From a checkpoint of a small transformer trained on Wikipedia: vocabulary 1024, untied embeddings.
Each number is 500 + 25 x the weight over its row's rms, rounded and kept within 0 to 999. Layers, rows and columns count from 0. Numbers have three digits each. The size before them is the row's rms in percent of the matrix's.

# up: layer 7 MLP up, 256x128, rms 0.375, rows 5-71, columns 0-63
# down: layer 7 MLP down (transposed), 256x128, rms 0.201, rows 5-71, columns 0-63
# gate: layer 7 MLP gate, 256x128, rms 0.348, rows 6-71, columns 0-63
up5 098:506517479508465477534477522483534463536503500535471526497538509481529524445486526511494476544487507523528524514511456540508528504485527485487487472511493506476497505551494483523565525531501469
down5 097:511516512465509523496542487545488471547542467527522499505504501552464461517482501451513473496490462501470476516507507485499510513554513502457494506484531457486535477504464536539509505494539525
gate6 102:487514467524535503512531478510524489464511502540489533472493497556509492512460513514498527523493477528536433508461512486502533490506543544525489496486506517493486507489496482531530500488532499
up6 102:531503466506480495467527526512510506437512512521535471511509544466507467508508500498550503486512485489515524445520521540488520483506495492518473519470519489496464463533478484510488515494517518
down6 105:529494545486493491515505480532486471527475506452510473511508501487524538515477492494498484504499494510520497509534511510501457477512470477516465488541487492513466494483504533498476487514490460
gate7 092:505511527503548463519481488516533482532494452550487498477526523519480500452522468532535533502522471490510498505489489468529491488488500517507510495538499486524526485517498522499477493490524458
up7 091:507494471506435486513488504536495540534487481498488521533509520499484500506510467486512494474507520525496471519483512502499513506511499478503522485510496543502513509531505536464496512523533513
down7 090:504502524572474496520498487503502560532520530497475525499410471514494463500480508475545498531506517477479489504493474485506509504499482443494461521415490506520492481500461522489545489511515486
gate8 087:465499502493459515506500497496505459460467475473489485497496575470507530446517546493498511520478479493469509544466512476486469496470508482490511484523544535491509538485494496503555457470504471
up8 102:476500492495522467494502526505501474471506520519441538490451500546492490477513483540477516489491496470539520486512509508465504505518514495469489523456472532543501483496522485470495481477477488
down8 097:472539519499513526515480510439509463512499514471487508457571485516478520463448496475491479492476496540532526508476504502487504490496457500476518497490491518505503509508487511458488484486489457
gate9 104:479468492499453540508542486493531490512502488521416472524512524459482540524505509510470507481486502519500491519484485535502521505452495527490494480523504485436502506501489490448555506517446514
up9 107:465497523481507506493476488475545513506510486481458523492506514476540486526538517502497514491489508479487535490509469502499502521520504529459519502539484512470508505509492510540523522495439512
down9 106:503510521512465517520483473529492488496491494571491526547484495493505470486536477492513458506543521464500496543493480492476515506472484520501515488478531463517515458509423537479490512476463516
gate10 105:503469507523465511533475506493519508511491481541502490503495488468497503474462531486519534514499481523497475466508462497504478489503475492497485521461536527531523508503493478504516460484469509
up10 110:468500510482452493517500485463483500474517466517505475484482493469512559537491489517458476474507479508518475471529490502453561457509453523482486484505528507545469508450548488501497487504475520
down10 112:501494525497446481522489527502491498536475477539479507562494515481519487511522538528516495526474471517495471500517447497484510496511478531445494493466486489522464503495488478473563499525479526
gate11 101:503486520473490513531500462547488508533519528531471494521521527480504474516495448519525512555508513516507481507508482514507502516492528473495493469525522486494527481574449474523508515513499514
up11 087:505444525503530502570505535457465561491518458498497448462485473480479516488493546515501556484527521451489477505498519542521496507496506472464438556488514553524511476524552508506504485512503508
down11 096:535520484432495479500488482507487509531499512518515502478520484522527524516499476476507494516493530447511469482502504491541489516501521517508492508525490475502453486484491522474474500468506530
gate12 102:520510526492506486512516504532503496498480495487503518520498438485498551490535467494468553443492510502500507477488484495499468516539523466480518526494502529494502472486446491498451513442483509
up12 098:548522498512507478530472516479495509526504495464479485491477520482488527478501511522509509508551520487525513508506520514499483486437483503487523513522518568502536553512491487536497479535462457
down12 102:485489492483470486513481471533556495524454474476508454481456517551536477513501502481531488474482545505507504483517485496472487511483506473523494510518462477508528446529508514471508512487519523
gate13 104:494468505492555511552486492508487468496489474520485527504523503439493496481503493516531502482526503485484525459496513479448436533524506489514481496507455478492546512488495446521491453456513511
up13 110:550543499522495530506496487468460480480511511450497511511443476498537497489494496541551505480480482496479526493515506537509502494482471507522485538501505540480502496455536512478454510491500507
down13 110:446472480539470509456527476540491467503493483462474484498490526466479502481506488507510495512476513500528478510538534561495488543452496481475520520492510485438449484556526440505498492498507505
gate14 098:501503471516501533549459514520521476531453514506485533505515493535519543514510493456502509449525502543571506471511478508481561499539482525511532476516498493538498495507497503515525493495508489
up14 092:498491470477505501537466530501534484511455506521472465510530495499514519506493529504552521467523471515542476496516491492454551541490511499489532485519532511523502472502498543545498501509540513
down14 096:460429506482491514507504487468519504429516521496464489538467486525446520517530475517490481509490476479492475457497453500477484460534476518503471525478476483510521483490490508474477517539533486
gate15 098:511533488516519550525474495506448486535509479473443484499517489520460518481486475490509506462440497479524549488472486497499489505533504490517492470505476474469500500480491514509474504451463472
up15 102:497534516486480522496513483515503494522489503485497508490503505508500497466541530504535491501523526496500500484463520505495524483559532488502529520483545498455536462473499513505476490487458468
down15 100:528500501489527538478437492516515516466531477510538501549508523493546513518528501519484503482510460472492461477519538541547499504502469489488488505554506469505469467503490501531512530482446472
gate16 101:534559448523483429528492501504511503460507532472501546510497520481515492525512510518508526519500488522542506526476530507504508529518491517519509455515505522521483478509473474467477515548492504
up16 103:543526497452481448518523474475506543526539522471475497494515529515520484524489502530504487539548516500489508519504468498541521540479502539463535495477470512505488502485511493514496485495497509
down16 106:538500516514481516520483539513489519521504504536445522504497534506488497517529519509502491485462532478482514494491460516517486518552527519508498479507482456525470532470521475470501520535514536
gate17 095:514483536451491470513463478478538480507514492496463507484525486486491502469522488504506544482526469507480467556496463459495469488515498502526481504485513488506509516475565430526536488549511501
up17 096:489500471473516520518476514478438517501480517485441461472496501536508528479470513512498468498492469538492448482532542481496504507515518432478462532481566488482501519524469528513495487474531520
down17 100:503488480508449545546531520512491534508532507510510513510458481547502491481535483476524526492497518515509470511496495512483487511487493487497492498515544469490500493562468512473486486488526504
gate18 105:491484490537458503477513503524503492494456493449510531523524497480503511451481484517491488499497507514494527488502495510529459504474518457495518523522501492474451495474525498444532489464490481
up18 104:536523508486507483507515494478516513509498524512509460507481496534509508520551530488505489534508510562470539516476487507481536447472525531482511440439470515532495484459501511497494534524458475
down18 106:517510487559510499497480506519479486514534535496508435481524513500432494515508521490530492483461515496539493519490506472499557510486526526512461466505495494496506523522508483521528463490531493
gate19 100:539471493462513521493530483504521509481518481545487492445507479478499518513458503517462468523512515481575506513447468471487516531527510525463516504522505492474479477559512521459514481517458530
up19 100:516523489567496482459541524504525504524472474478496482463506475501484497475500495486497481506506530522501503494499523506563527532506510546529532488513548497489479479526480473520519486522517440
down19 102:454548479545531526510483496498492512469486488470500533512532485508500510523492502525496509490484479481529463480519526506474509587514476462487474503467514481500508508453520524467506472467452515
gate20 105:527509481486489536470505484500464494477538503472489526500499520480499534505525490565475487489498502521500458527450474498487510488445511529479505464526479501501479546473452506526514519527503511
up20 106:484498471513496490509514518525506517476516483506523507436490509531481462476480496450523460489484482488510461461527498474507535457545450470500491447503519483548479503493491465478492511461437499
down20 107:515481504509509559519496530517516504520503450529520502499526499466529469536475505472456511498495508525521483481528495480491495511456504566500487487505588478531500479477473479521441495482470475
gate21 093:513490487482489486524498525506484490519493472508510482487499534524489498493497493497447512464530520473509489474482432497518501525491481491446493500503525509462533546489503532479467474498464493
up21 092:464488503503525502493523505482485495467518530473515508502479508531479449471477479503503467479496494486497521486489553504535496500537526448496461490498483530506470498527477477545484468461522484
down21 093:526506492453501476536463509510450486504488468478490447490512530473492545514496522466487506486480505467493492457509488474501504519476544443542510508464488511498504475512541495541477483506478533
gate22 097:534541480488511446493504481478517504509521522467514497494516499448561490528501473485465473461510474486497531487481474506493522511474564501486519487530529464471506509529522453468490506515535502
up22 091:521490497497509499511475506457471481523527492500493498502475453462506493510457455489503503512501473499496512487481486550531513521486523474481482530514498433505503460501438507455492466539472477
down22 091:491488494570494470487501522464519470520512509492500496510493503500463493478528475507490448495454508493517540474467512498503512480507498522524479531471530481479472504472508492471460509505476522
gate23 099:470537489517520511483514537497478528511470485491488494522468534468525489464540545532539513501511506480505514497523520487512474529530511492473472515571514508473510513542513533520498512476472469
up23 098:545524476515481510505476524493514488520488499526498502536525542465468519522519511482528520509478505486517485533496534502459474544531519500495521488500534477478512500519545494548470514465472511
down23 100:500488519456495530491488473513466485494490539509476494489555504527517508534525479501504518497442510541559498485467496494518496493495444486475489528501564481500506494509531512482458517525472472
gate24 093:490454464499502485483485517473509496493449513544511492512534457529515507482485547489523508483502455533472482512461466481529494488494494497548469494574464502494485490496518525517524483507516513
up24 093:473516491557532476510523495429524498464499493512518516483476497473567463487482485545528504485481514496508543444513489454463503515530484488460531509518511518493537524478502518519511476485463477
down24 095:471510507642518500505458488482506498460530521496517507484468481530511487464525497483516505525490509480509494495457463510506498468515550515551493507485540501500463444544504475498473503511517506
gate25 096:541508492541554531455500524524507513509516482517517522445512477527492512515480509529527525525503505513502505535519516502524501511517512492490493501436519538497512496513527515450503523470507515
up25 099:446487518437472456502486485514480519472510527534480487518534466469491501520507512487496505456518482518480495446502487488525533475511493490505517494553507464530525509550511502524481462483506499
down25 096:519486523537443506469504509503525465511498512484501500513545512468417512508511520506485504496504472483494501471476505473488487503522536489488499491502504509490500508493501454498499469452501484
gate26 103:487492501536478501501479500473511485491468492464483519500512495529488467515503508548536511518502516529486498466507461479499512485474489540473459471498547468514502463501508527486462490486533459
up26 100:546524514463505511500457498525472476521482524509493487506527523470496509518486502531544489528547461475489458509494522488496507506525487488468536527501508517524487493501515483452474506472488536
down26 097:495515523448504518470501466545508510523480545553523514511491483490488533498494438506491502476501454499485520462511490498474475534496491469497504461516529513509494497486471470559558471524499452
gate27 109:533588486487485479512453479462488506529483495467479535515514547517509487498463467495456491475468491481529470506474455484492475502493520524491546480530526488497514481482474498498498492504480498
up27 100:506460473488567518503540501499462527451519552524510483424471457509490548498474508503458505494510470473496507510528527527513489480491512465485481514482503489518490501494436483493519531454462480
down27 100:479501509550514506473543510473512520479508477493515493510498462498520493498515515493482527482484492497490534479486545499522489566476505529459499499497492490518477531480500488509492476471510503
gate28 086:499509462507520482514516496480533488470522432503500453509505521511491490506540487499494548480527506517513490541501550446513509515487541500512533503519548495448488514461512500537496508466499494
up28 088:492485479507562519492524537535541539482484481497478478482512519495477486510541467538455529448512522468518482533457485454469462489458512500473510512517493509498517448493502476474534475474517493
down28 097:473562475521491520487508613487517496485501514482524468505508520515512507489526518486474530469467498516477503454503518509477465508546464507504499470485497490540456477548520514527504464522506490
gate29 100:521506454501470534464489501479470518534523521492470467540514524471482468548463483465451493510467477510479487503528497500474526521521518500554488499502501466492442503460448478514508487515547500
up29 095:530489526543548465526519498486502521526530489488530537542550538491481441505518516503524507518497505554464526541521506494528489501551472566456481536508476521502521530463487490496465492491507526
down29 098:489501470517493503528510514468487495473513487490514480529443518521471506487521469504519488500539501445527503520514543465493489513538511536477446493501501496504499502500509526500479498533497450
gate30 097:486439488505508495498525485484479559543512483559509479446552494521486521477532529524464527494488506504492496528516499480517481505506487472503488506494486497518497493517474552500540463560542515
up30 096:510500507509489495539548519472459506471498498505516543536487450486554486547487499498492470511516510464523498484460516509535517488515434454512529492454459459522464504519540491517534471460477464
down30 097:458450487519526508515468575522491502453489520444521489517500448463478507523507482520528511496487461506535539524477528489475512481514556524527511471506510535530514541478502505471511479501516512
gate31 100:477515445496527493486484507480485514499537488535529483428472534495495521471525491479469517468535497525487531459483526512464497535526525488521509524507489495489474487514536506516469494494502503
up31 098:535475466521495521494502478498537483471509488497515497494530468493507514453474475502492449539449527476469479505466513470524462513514450452518488500468525507498529496498507500456494514459458496
down31 095:513543484518528457484514485490493527506501518471497486526457494479532492460502498491561543544488461486496530473473471543527487498511496474452489512465518514460522538507500520524520526468510555
gate32 098:507491487508513478463466548478546506504519496562495509502487488512534505511505496534508500513533466517513491433516448485459472510514497545472489478457468490509526525465520521476506516516511522
up32 096:536538472506537475484484501463462491511489490501550484513504499543503457521499515527481458495530510462503514496483517489483519496501464494468457532463503507550494493500503496507482429490481499
down32 099:506490478504465483487476500501485513554489486480499523469451502511470485524468483464527499510477535482475477504528510506477526500499451532446499527537458490484484504480470523488520477513487514
gate33 089:516508496508501548519577492513501530506541471533550522536509498551458532527500479528527545501537485528501479454510536495477530465476507486496538474520525508463525490466525534458480450534504498
up33 088:467489518538514526510543511509549539484525450512549496483459482490484516517502488556509545484531511507489478477482506528500507464468491512513493491509454489550512487505514528509450500519487515
down33 089:509489524424554516526470504473500490492511505469456495454536509484491482464467529452533442503497483473506512522514488506496505538515508505554480536500529508470486500500492502560478507467511509
gate34 101:514469473505455533485472450458506463482466479524512506471505497459464518480433490470503462521502456512475535485504514483506478471502515490446511501495516512489480480472486574525493476483534517
up34 096:512537479492455524495490499511487493458495477528487516463513526481505480490497485500497526478506465495470514527509536476520473477526537546452491483517508523486478553490510505508511519492462492
down34 100:495555544505457492499484452482488492482500493544481515536480521477478533528483513483525513490499532493490534447501518514525505509532532495525468457495512455432508528488520452497490508503500509
gate35 102:483518484486509461497438454468522499459498496480503565496502493538506467490503473501466529464485474468520502539485519526464528486477480454478492507515502453459504483503507487502502486465477508
up35 101:519497535500478452442453482494498537499507468461475524528495484543477512471484504521510555468478481496504478485485495485524520489514508512501492487542474476483544438471539497533512488469503548
down35 103:518496491503461427567518486539486543533560517456489517521485506540517502489502488470510487478504474505537505499455500521492467513502493492440502506486554493529500471467489506501500545483498534
gate36 104:477473481483507469507477496474502482512520443465531482513476503518562523511507504493469556475494466491496546509490474488491508490454507527531515420459509483478494495509510477494485488524465425
up36 098:492523498476484477527504499508536497490492487474491515467506551498454531480489502525524516484472511507528515490526533495513478510492480504463481543499523489461527483513491500490509488533534518
down36 104:528475468470516505546505494498508455523514544510502485489517501458475522498495491514514521475529540535514471466525506525467471484481511504544488535495513457531490499450486527528554497537466458
gate37 100:491515495475484531489529481514495518486507499508506489461503470475535465504454514496503494544490466501488494546487509504513549491539525506506517486492501524463510483493511497483541479528464501
up37 097:450498510561540512496516511503550521501549488520489536528513455523482512542503516510479492520505503530534503522491512455480475511496526471504482451509517494489520537494499520493512504510514500
down37 092:519530526487513495538467448497511479530482506561495522527492513506487486513479475485500491478495502481488506506500531539486530542464508514501507512511487513544507545543502522507464528498507548
gate38 097:495531523529494420513498468527496545493523447511498511500493500535549488490507514551516511527511488479510495513523527472486493488507507477493545514510474535480565519499521503544490511499480492
up38 101:455477563509479501500508489468530503507487489487480481482470498463489521500497503506536517482545494520514508529484467514511471516515459471553482510507475499496466528531459486486532527507535491
down38 100:528463487534480491467473456544475469477468521472483474476483489515491513502520555505505501517444521514538483505495540480493540527513517453513501465497534473478475453518476472511508497475515518
gate39 107:498549499519436504452478526551494532506503516523537487521484452494522499493495502519496525531476459479553506495508495505464485526512491448491555480518504505526496516497441516506463504469521475
up39 103:482503509524541495488497483471498525544484504531519467483481500495503457522466496537515559551483505525519489539481511529583527519540463531485476493511503532488505463476504573465476511487491491
down39 103:481544514473494528472459494481444503531478543506480501466501481491506510502496482507527502511459538516548515529534523511475511471504488457483523545493476497491498512540453518495457497540476493
gate40 095:527530554501495511516529524477486507474509456526499515539507483478518486507568542469514497506460493530493515506511454501511510503501506476543501478496511488525559513525487489527532496588523528
up40 099:518496533544488495514512476465520502511534510487512521491465487499491483520471506509500479504495470482455495483500535473496479503481481559506463513515497549518483479489552495452525529486450528
down40 091:461501480487527513466491500471472471532471446484501500504542467491519481481506490518498463539553524530555497513527532511506514494499530493473496494475468533469454517510484516496486477486489502
gate41 096:493502446514553487537517512472462534480480471531506508471443481475513485504517510547524455522513496533490513493484509486486478540507497436519524527500527506513503502506459526490450551479506502
up41 088:511487500493522486530521526517467513520515506497463481462467493512471514506496478488468516481468490489515496476478528490470524479485513455518561543523482504497477521491510498519487536501508529
down41 090:555501502433484463485538599535498527462429537490501479547518491503458473496468524454508490475467528478529561488482534516513520522484479502529470506514502505503460494485513504495498517499511550
gate42 104:541490488533468489477463507436472513496524483546470532524509524482493527505515546497412491488490487477551518513463513505495517489504479499452489517519517518518524526500487514501475523480509525
up42 106:499474548493488472523477513544473515475500509493413535458483506481490467498441489523517509497498464527487473477512509487507470491512485522502511514545518485471520467502512522481526482480500498
down42 102:527534518485451487501452510512480509561474497496519488535469450523492508513476492522508507495481503514528499555493463522466513469489485516507506579479475503486492503514498521517485498458537544
gate43 099:513530467499498476499476488487529493503469529450521504488470508479502521509471498471457528493533522519513509505474504538507510490489533492478514505513503468512518442518524503472506471542479469
up43 100:493507524553480486476500527486497465507497491507479482504472522498495494485535523537508500470503497497494517509514518511562494539529538491478475473522535478528502468551525492524544495499499468
down43 098:524515491520522479465488513478447489496485490520524447457470492505503436490539481569493500525500507504531495504498451499521525482508457487508487502491545475486529493501524464486475459477505500
gate44 104:491526533526498497496428536482462491531505516457514489507518504459485536462454487536493484450447482508497525533504457464506516500486494528482499503527524474489484454507511469494494512460513480
up44 105:542506500496507476500544507523516520538517525493538461466500529479524497502529532542476485502474518533451529515508507476506506549514496523481510473516521463511505516487494468515519499474511505
down44 101:502494502479479457512526441496485519496534516474498486523555487493519542487505515495459472513523507475480476544451511495485546509495468501449510500490438507497470529522479516497471489559459457
gate45 094:516504520535501481485510483464501504487485487493490521470542492465512492456549425521522539487537533499515467512484494485496537496495492521464508521450523464524580474493552479502506487539468490
up45 097:508509468508490499543527485459516531504549487509499486512484491505529541524507498528516504499506534506489479488508515482520541460569452516495521493506507470507492460467443504492489517466557478
down45 095:525488491503507500479529536480466551506487467521515559486514480448520513513512498489460517529492501494486515489481488473434489512533468488484488486479520519506491514523506502529455548502511505
gate46 099:519508519554482503490517520482501514475471474463545521558486529534499498512479483551465509536518496547548487490509542467524455506494518506502498473509528504509493527516493467448483448485519505
up46 101:537533527540499501486502505523478542488549443501519496548520521518506532497467481519503535510494511556485491491545516459520499515491530521436566487483518536498509483454499487498502505478513488
down46 103:502506497478445468548487518536494494542490478509497505504488528490513519455490478482460507498537444469533527494561510512486505506482508491538491498497466519515474520509519525481522529486497518
gate47 107:475478507476476513461461506478482458504470505516477468513515464485488499478553492491457503472531500554473525474524453464542481473501497493515523445447446506494535513472485478521467529511492501
up47 098:501460490456495560556521515473536514458478490518519502471520484467444469488538511488551474516464480476480470513519518507526516536501551540465466481490513509505471517554495506500500557509526502
down47 098:473498478413490509519499501501514478484508486517546522482503503507547476540458504506519551506512481490530515492480489499514494460479506482449519470465494501540491543522507503519518494521533483
gate48 097:513489514453532496497489537486490510497520514535540474511499476468490489495508504499494486472481514484498524486494504452496494508496505502465524484536475483486507545570503477526480487506483496
up48 096:495491489511504469508515482508481480472550486489487525539516508498493494471514517477508521443487525515499524487505529552510524497486480481498502474495477536492488513459513487520476503529512481
down48 097:474494509582519484517505424501475508498512479547549461466490490535527449512495495508509541458469500506516463501508508499458482472516475552520480511531560502568497501465507528481535510505484482
gate49 095:454510473505542497408515568501514448469519465487474500521489524466502515503459493465537491489490489510506523471521508481452508493469516527560481492506510500511492511502533487505496526508523466
up49 099:478534493520516527545484572508488514492482462485523514487488518501497495495479524492483512518492482465475520487477509514508535483502571491484461487491504477514494480489515494505496510520511515
down49 096:485485457606503520518478523510476496532487525551526516477488521537512500527491511485498530504525551536520517510544473517517485509497490493507470431475505471486493494490494510439504480517503499
gate50 104:482482461493558539505476444480485506457493490481512523491551469493495510483481496475509514533496468502518459528497496514505517475485532477494521524509508523529490461528512453493464502518480512
up50 105:468490435491492514472516458511483500511519482483480507503545525453572477528471464537486488455478484475507493522493520533491517437466523520477515534514504533537514488511491496546473515515496492
down50 105:511491513380484490507523510465495538475538480496528504506518469482499485482491510495458502475523490492494475505500507516471481519517477537492554533499488520483520500486497487523525557516532494
gate51 099:485498509522499505502488486532521476468504462476519538482479435449516494478520465466497505494502477484486491497505511516512520513500486542547535478503513497468472508503467484443504469433511490
up51 106:515539475520517478485492523538500481494520464496542506480496474504544513514487495512521483492506525506520546515519504511498519540501500490517477538498438514451543503481495462490489473510435472
down51 097:528506501533507440482503493506496456537464534506554529498470499502526570521526515517499516537488557505497483499498499532515514471503501484524520494485507537491537498492498539489500537521510493
gate52 104:465515471488529506483518479489489467503489542516504479505514501529504515487518510491475499511426492484459542475474497485512516508485488453502484490507532535466488516535467498553491467471518445
up52 093:489495487534496525511497465478484504495503487527492470543500496500501488486474495539506516487498494499483520466505447533513448499466515484518507512473523542486472499497489498455475505489487485
down52 101:495521504451501527504455481491506495534503499506532478494482506460483507512530484546474504511546513515518501481515491557463505507572539488511490528510531493502538493496504460515486498534477504
gate53 102:482489460509505460481484470452479523479508471531461504435503504501495444478475526478485532493509516517475502466488467513442464512495504522475510496541513512483501504512492490489519516538504504
up53 106:478502500471533543493487501512498520470528532541519469515483514475508478514505520504500560498482512527476499483504539542478481518531458504471497480539498458568544495502488532530466518477519466
down53 108:433473525553516456483476499476516519514503459559515519444493538462506489540492535454463485496479516515500452498477505539442515501470487461494479507478516468518507530492506461520507472471495492
gate54 100:549517489525502504519498478478499509565496493485507525498469469496494568514529511499529513540489449527445503520507477531476487508528523541490548475534516489524557499519523475509523502530494495
up54 093:528495534514468509465490519501510454479528476533479498509527493524512507508494513483529482485502517501531502420544501554504478465493501510542497510531534504494499526505498501508480461522512516
down54 091:458518455416511495536486497494480536538500524501489501482529493547514499482477466500485528495539493542462502531496514486517489519546509493470537496451480526503455513480457512448531491533542500
gate55 101:534461512507493511522520548480455493556481472493523464476472503441492490533500500499506484499546510490490526480476467504502483515508477452523513479490468514494501502557499481486471512520457470
up55 102:466473482503549478466528477539544536506475491484493507475535481546480535476471501498495540526542507536530435513521546500528526468550498506495499520509500501456518490507483484508485473483519473
down55 100:488513450532512524532506540465487526449494486522501503480506527536502504505515486516488496525487492514458512509502486507499499526495510485482477479492493523488462527519507495526529499475469493
gate56 103:500540517481502517518481474494497532501520493501454525525478496478514562454499496501517508528462537500507505509494494486447485499454485519485509490472467488475488482497523472517513460486489538
up56 107:466510546482506555518474474485486535508539491515510526492494481475503509490499484458482481487472526494514480474507501443489551463515476517513514483513491519522501490486511496502441480519505511
down56 106:535491493488515552521495511450498540515508516501517506488486518522541487580476511479502497478504480512494472534501479524499467522541494531550505487505486523511528464460514530483499507505463492
gate57 100:451465456536546496487505467482486497525468481488542530477510517514449529525497488439486484516528493517478498527464473492505540512477482525489485469450497485494469488530511516475509496491488430
up57 100:478517553453496525499480463523488554450529488512497515500464522514498493506477495488463454525491474495509493484482488498485476503483451504506506525506508498518479479480483528539443476466519505
down57 097:506478501507499507484442495478547535529491522511522488474521532540497554463505504488455515474530505508433510487497493467452509496462503511452523499510523538496492537488486513511528516507495482
gate58 099:497494497465503501488546479485510495506532489496472490493522463481500503499531485503476528473529538494489504505516490544471516535499495545494556463466501444477483527502527460522473492485482469
up58 101:496541464488525535535503472503484555508488484489502486491517485512518488523470556511465506494522484492523466523545500526495492496512509556476545493528507446512495490530514488506448507483498498
down58 097:480509479529462473496549492467457510477548515490532521486467492505479454491571450453544549478467542483505502549506481488495486471486480535493505486499475483480550497487528522497512526507499492
gate59 101:444504483485474510460469469497508505504475551455506499515502517519481508489439499521478494472486477499501488439455498506491481440493507497518486503500485503461504529535481439457485483514494504
up59 102:487523489521473502473469507488509510481503504536471509506514497499516514531468530466518478528491494465460481451514506469520469472533535496462461531516490488432489547491517481487494475510484510
down59 102:481478502516530486492464501481501494473477484503499464545524452472484526528497491492475500492477463501521478469533530488506510506489491513499538490481446500528555513491532555535478492494498503
gate60 099:469499510517539469487521506491483476508501495528494484534530520449501531458488468511487513533536505522516519520427495502494495517516511468493489519537481489494518499520464504481487471485473517
up60 100:501486458497492534502481511494498563461521471489529512497473454517491499514513462496528538508448534534496491509500467483474478486517523543539508468518465517497499501488517548507498506505543478
down60 095:510505498533471494522492509507501462514465529571500520444486505463494542465499502491500501485533522497494518461519465496487512508548516488510497492498489500502469496544481526461506493508506528
gate61 108:568503523466497485487516500476496484513503477504455495463533496481457477495497526537512509526473486511461505482483546502519456510498527546498464518468492471496507501519480493477501511499500509
up61 098:463438506483469478502500501539513505511486482470500479520483445495540525534502509462460509491511535515502539452491506515472492499497491518520497501536485513485475478495521487492540469522517488
down61 101:519524502526479552504524460520502469515485535502544482494517506478555503523521504485473488487510466486484469544494508509493490532508524529555443466476517517523435492523519539514530454502512492
gate62 107:506513463491499544547537502518534464518512509532475487540532517481521502464525497485527530509493489478526547509498475469461509495535516522543490490508545471504509504503492477467519494475502534
up62 106:488472470493499471508511495496519512450501461498409513495488509532492535533524500507476486469484482488492470486522497497555486512508484471469537476473492528511479493468435503478524521512462504
down62 102:513510487439532501542490520474536495484498482487495535502514529501422526483491477505538494533455481486530498451501508462532504474439515540488538532499488521502486527472498473504486463556537508
gate63 109:517506526473463497474476476530525496486467478538455528445530494472544507485486492474482497485519481498470517501475498462475485492531528454510509501472548519472542493515515463482452526471483479
up63 116:441505487513485475494519522444510486471449509485519501523460488503531484503475478485525494481504480487526529515482496498463527483470541505543511483488511523474531539469515504473552503504519554
down63 104:475474500502525516503480470513511454470486451504510510501469520468496482521522487522483532495491524480449494514490518488500504521493541499502479538530483462480496491484465477501554479517524523
gate64 080:455495499466494487507518508517500488473531451508483496468500482491536524508503482524521525501524504532491499517534485479452453467505511486562498473490489493495473459452494499551487471495505486
up64 081:522479509467467500492487493509507494452491499471493556507489502509513516479528538469472517453499514521502491500488417478497534497465493479454543495537480502489475527451475502526502518497504522
down64 089:504505519648542517471509430518507513521513505501500507490480504526495489483520492510499542492475499514431509444492524483510490498499485488518483496503499512520500496498469501507510465499449493
gate65 098:472508493498504533548505485543481520549510472490432543479503504481442533468553456514486510517465490515445506518494486480499491450490526477476491499478487513487481487472518508487508481509441492
up65 100:537531506476468489492505459513479493483533495517461521507521551512501527464521471539507433478466463477477518504478510460478485474479491550532488510480507487470505530492520515457489519484478470
down65 095:499516513482560505523486538509492535510499511459496484559467490468519501504512478491500485486492526478521524496509554443481547506484477502505460471509487525498502573523497501508455518501478501
gate66 098:499486466486488501477453532536481486510511492527535529509444486543529499512510490509564520490490473482486514501495501479467514488522510565493457501458490525475491517501487505506517466486487475
up66 100:493465485462520514514496489546447511470520515456468478493499525509438494460498503524513485486505494486473506508508510493502476500477487527463509509477494504451514499534489505504516474523466479
down66 099:492492476448486480503518508521509520516462486504499438530483501526487490497512477537524493468532496482488540466479509493475508450506468505495507484515537469448492534535524500545533444515524497
gate67 099:517483492511511475542458501519484567525529484519485497441469478471442490533501520490519504485521486493491454484454485486484543508525491489511518476532535473477482543510485508506505523508510474
up67 106:466475527499548491496436537508537502530490495496470477515536495480483493549519481470516487501525506460445525515489468484500486495503487496482515500439518485500484509471494501444525539525502479
down67 106:514479482552488487523513494517455487452518491508479468508460454474492489484506503487506505509495534486524521498491510547480493494498477502491536537474469490470500529498499532487535523493495461
gate68 096:501493487509509487522530498462499533504465474483503469491560496523537541471485494508473496519469513525464498503499473508512520507525501485515509489502482546470492509524574469435499497484443534
up68 104:489502516482495503484530469545466481499544528512485526483537499520519482483509523453516502538511518491506488508482503511474528534490522479539485494511483517493489503527523487482465505538501514
down68 099:521495508480497485529520510455509452499545482495497556509490449555462491507524461497467528501476504508501479534500514509533515492489512535497516460482447469500543498517429497460529489463484477
gate69 101:527514544518477513479527508499466440501449517507492491479517493507445469535501460523529532509470482477477459506477479469486519478509512504495491493484544501535463499473474511526484472481532498
up69 101:520484496554486458512503506461478461470487501503443534508537510505418458513500504534503494500521472495482517494502470480493507558508518537499484510561532499528499450500482501493485470491469530
down69 105:459534525438522534490485551533518480505530513463459516535505506548502439521460474509487485458484457507482515516491479502451503454511502541483511486502487455492508465513488476502534501485536502
gate70 102:466541482502512480480469457506503516465495512476492497488502447450474505533504463523504462497506487510484523488469525505509552519510498467514494527567536513519524485462517450490478471453512513
up70 096:524465494461475501513494437526521499512489514534503533493490487476521537497525546494504523485486503461509480495502520475505443495489542535474535484483529547481464470485528492474473509469470439
down70 094:510474528532516466529492515511461494425500504542495527512509566483480486487501525487458504505504498491542538474525501492484491498539540524504469514530438495484520531523524517496486483486506508
gate71 082:495513539450474498498539496501542475516487519518508480491460471482514501508498484465443491538465508463458496450506521502489450468464447516490466492484459476514529470521518478504497493500556485
up71 076:522504474495528482528456436561489508568475527536514486491506514531517498478536511483533473457509523529522483508462509510533510544520523510488473499510518489503476524530509484477468504547484536
down71 061:482490508678484519518546479508529496475500514533495506491481474516479487531493477483458513555508519473499500481496516516495504479493476513496494503504478504527541480490542491510520505509536484